config = dict(
    head_dim=32,
    activation='tanh_gelu',
    tie_embeddings=False,
    init_std_o=0.0,
    lr=0.00834,
    lr_mult_o=1.5,
    lr_head=0.00763,
    grad_clip=0.5,
    schedule='wsd',
    batch_tokens=16384,
    train_tokens=108000000,
)
Each number is 50 + 15 x the weight over its row's rms, rounded and kept within 0 to 99. Layers, rows and columns count from 0. The size before them is the row's rms in percent of the matrix's.

# layer 3 attention output (transposed), 256x128, rms 0.0773, rows 179-184, columns 0-127
087:51 62 22 63 62 43 77 62 32 66 32 37 32 58 46 36 75 33 49 55 38 39 45 62 67 42 55 56 61 36 43 67 57 32 47 49 66 32 53 60 36 50 55 42 46 72 30 41 55 77 63 38 49 16 33 26 43 36 50 59 35 49 62 44 42 36 55 67 69 53 42 59 58 42 11 28 48 65 48 45 67 68 53 55 48 58 12 52 46 67 98 60 27 53 50 49 46 49 59 50 47 56 64 43 50 42 52 73 82 41 42 85 35 68 63 57 42 35 32 34 50 61 32 65 73 25 31 31
089:09 67 46 29 67 73 48 53 33 62 45 65 61 39 77 39 59 21 52 28 50 32 66 57 75 53 40 63 23 46 51 47 43 57 55 45 55 67 48 45 61 75 43 54 30 38 64 46 31 63 60 46 38 40 62 58 13 40 67 15 45 70 39 53 66 59 45 61 64 38 33 50 68 52 64 37 45 51 18 37 54 40 62 46 47 55 31 50 68 53 90 58 41 89 80 41 35 57 39 36 44 40 57 53 47 44 61 74 54 44 25 46 59 42 26 62 58 67 37 42 31 56 40 61 42 66 37 69
108:32 64 45 56 47 19 39 39 45 28 43 76 51 60 49 46 60 41 04 48 56 32 67 62 58 38 57 47 54 64 38 53 93 43 36 53 48 62 65 50 42 84 65 46 72 46 48 45 33 60 28 42 43 32 73 56 57 64 90 42 48 76 46 37 69 37 45 60 26 60 68 72 60 50 45 46 47 45 36 54 56 71 52 29 46 83 67 45 41 46 51 41 27 74 49 69 50 51 63 45 48 70 32 27 38 56 28 61 58 49 45 18 52 38 87 49 46 42 34 48 62 38 46 38 51 34 61 33
094:47 70 62 21 52 38 41 39 31 52 18 40 46 58 55 38 69 29 68 48 40 35 95 25 51 22 52 37 75 54 43 52 53 66 68 59 45 27 57 45 49 39 38 49 71 58 55 46 60 77 52 31 44 46 55 52 45 53 36 46 61 62 27 74 77 57 59 84 64 34 59 13 52 39 32 64 37 45 41 74 36 20 59 41 39 60 42 69 61 25 43 53 55 36 66 58 62 54 46 52 61 48 51 53 58 63 16 59 68 15 55 50 60 51 47 34 52 38 73 38 56 32 51 44 42 58 78 46
094:36 44 16 50 17 47 47 43 78 40 63 48 39 50 48 41 68 32 57 46 55 51 31 47 56 68 51 55 40 37 43 35 83 56 77 71 21 59 84 42 46 54 49 19 46 60 34 79 46 44 39 51 55 43 60 56 60 74 12 29 61 56 27 44 29 57 42 57 35 47 48 68 60 37 73 55 65 45 66 57 28 30 24 50 60 60 51 53 48 45 54 09 48 37 19 58 39 22 46 59 43 46 54 70 73 47 61 56 43 53 68 52 49 53 48 30 39 66 46 61 60 81 48 47 78 42 46 55
096:24 45 48 48 25 55 70 51 49 48 80 35 48 25 54 50 53 45 79 65 59 64 22 72 66 46 59 47 57 47 49 54 44 45 63 70 58 56 39 61 45 32 42 25 30 75 51 51 42 62 79 50 42 61 57 64 42 36 48 70 21 67 72 56 19 50 64 57 23 62 60 52 53 70 80 42 35 41 61 63 15 49 53 39 35 42 62 42 31 38 50 38 49 44 50 55 68 81 42 44 27 60 31 50 23 57 74 51 72 47 55 63 59 56 41 50 07 67 55 29 43 54 40 75 55 26 35 49
# layer 3 attention value, 256x128, rms 0.0795, rows 180-184, columns 0-127
093:50 69 33 47 72 29 47 51 73 47 71 37 51 49 58 51 67 75 73 74 76 53 39 36 58 80 43 47 45 34 22 62 42 68 43 46 45 65 72 49 58 56 22 57 34 39 46 64 53 37 68 54 25 54 55 43 95 34 55 75 56 45 45 43 27 37 53 61 27 58 65 47 44 27 52 45 65 54 71 68 24 42 70 63 78 65 53 47 72 51 57 51 26 28 41 51 55 55 54 66 43 59 68 49 32 36 42 79 49 35 26 54 21 31 59 54 52 66 46 58 32 35 64 45 60 42 56 21
097:41 56 46 15 68 79 56 73 63 52 57 36 30 44 47 43 17 64 58 44 59 61 60 35 72 68 49 58 69 37 60 56 42 48 37 35 66 43 29 28 63 37 52 71 09 40 59 46 53 30 57 57 39 71 34 58 47 56 44 52 31 10 41 35 61 67 71 66 45 47 29 63 43 55 61 43 32 44 40 68 44 52 65 51 41 47 28 61 64 46 51 57 43 36 61 34 87 57 41 41 54 46 67 64 38 46 93 29 37 69 49 44 49 61 22 46 46 55 64 46 63 77 49 54 69 64 79 45
096:59 58 69 61 31 40 69 53 99 56 48 33 60 67 43 66 26 59 56 36 49 51 53 80 40 70 37 72 53 69 55 28 51 43 30 63 45 51 49 44 54 30 44 36 47 19 22 70 38 41 49 59 45 67 54 54 53 52 49 51 50 66 34 19 35 73 56 41 33 78 49 62 49 21 67 25 59 51 31 52 53 63 44 32 65 55 59 50 61 46 49 51 21 42 59 54 47 36 39 49 45 31 58 48 50 59 65 30 45 17 47 69 43 67 49 45 57 42 37 99 67 75 45 34 70 72 43 49
089:53 65 69 60 95 58 71 41 17 64 59 39 63 53 41 71 61 47 32 51 42 42 68 37 70 18 77 41 63 68 68 47 50 68 55 63 39 25 14 31 52 48 65 71 56 50 39 62 41 49 38 55 53 26 26 48 46 55 54 58 34 46 80 40 71 32 52 36 42 46 87 51 47 61 27 69 62 35 60 45 69 65 61 33 46 70 49 72 63 53 79 72 74 48 73 52 43 60 54 56 44 49 63 46 50 46 37 44 52 37 64 37 49 37 46 29 43 44 54 64 45 54 42 31 22 49 30 41
092:58 45 98 51 69 49 22 34 44 61 75 46 45 66 67 41 64 63 32 43 48 49 63 53 44 79 30 70 51 53 26 51 58 73 53 22 68 47 58 60 53 50 62 55 54 68 58 40 47 51 19 46 59 46 50 59 54 68 38 22 55 23 88 55 52 48 39 38 53 30 76 67 55 48 48 67 62 56 61 22 50 37 20 49 40 41 25 48 31 56 65 48 29 52 49 30 59 38 52 45 44 62 76 53 63 59 13 44 33 61 39 09 34 37 38 48 54 49 38 45 31 61 57 53 45 60 36 52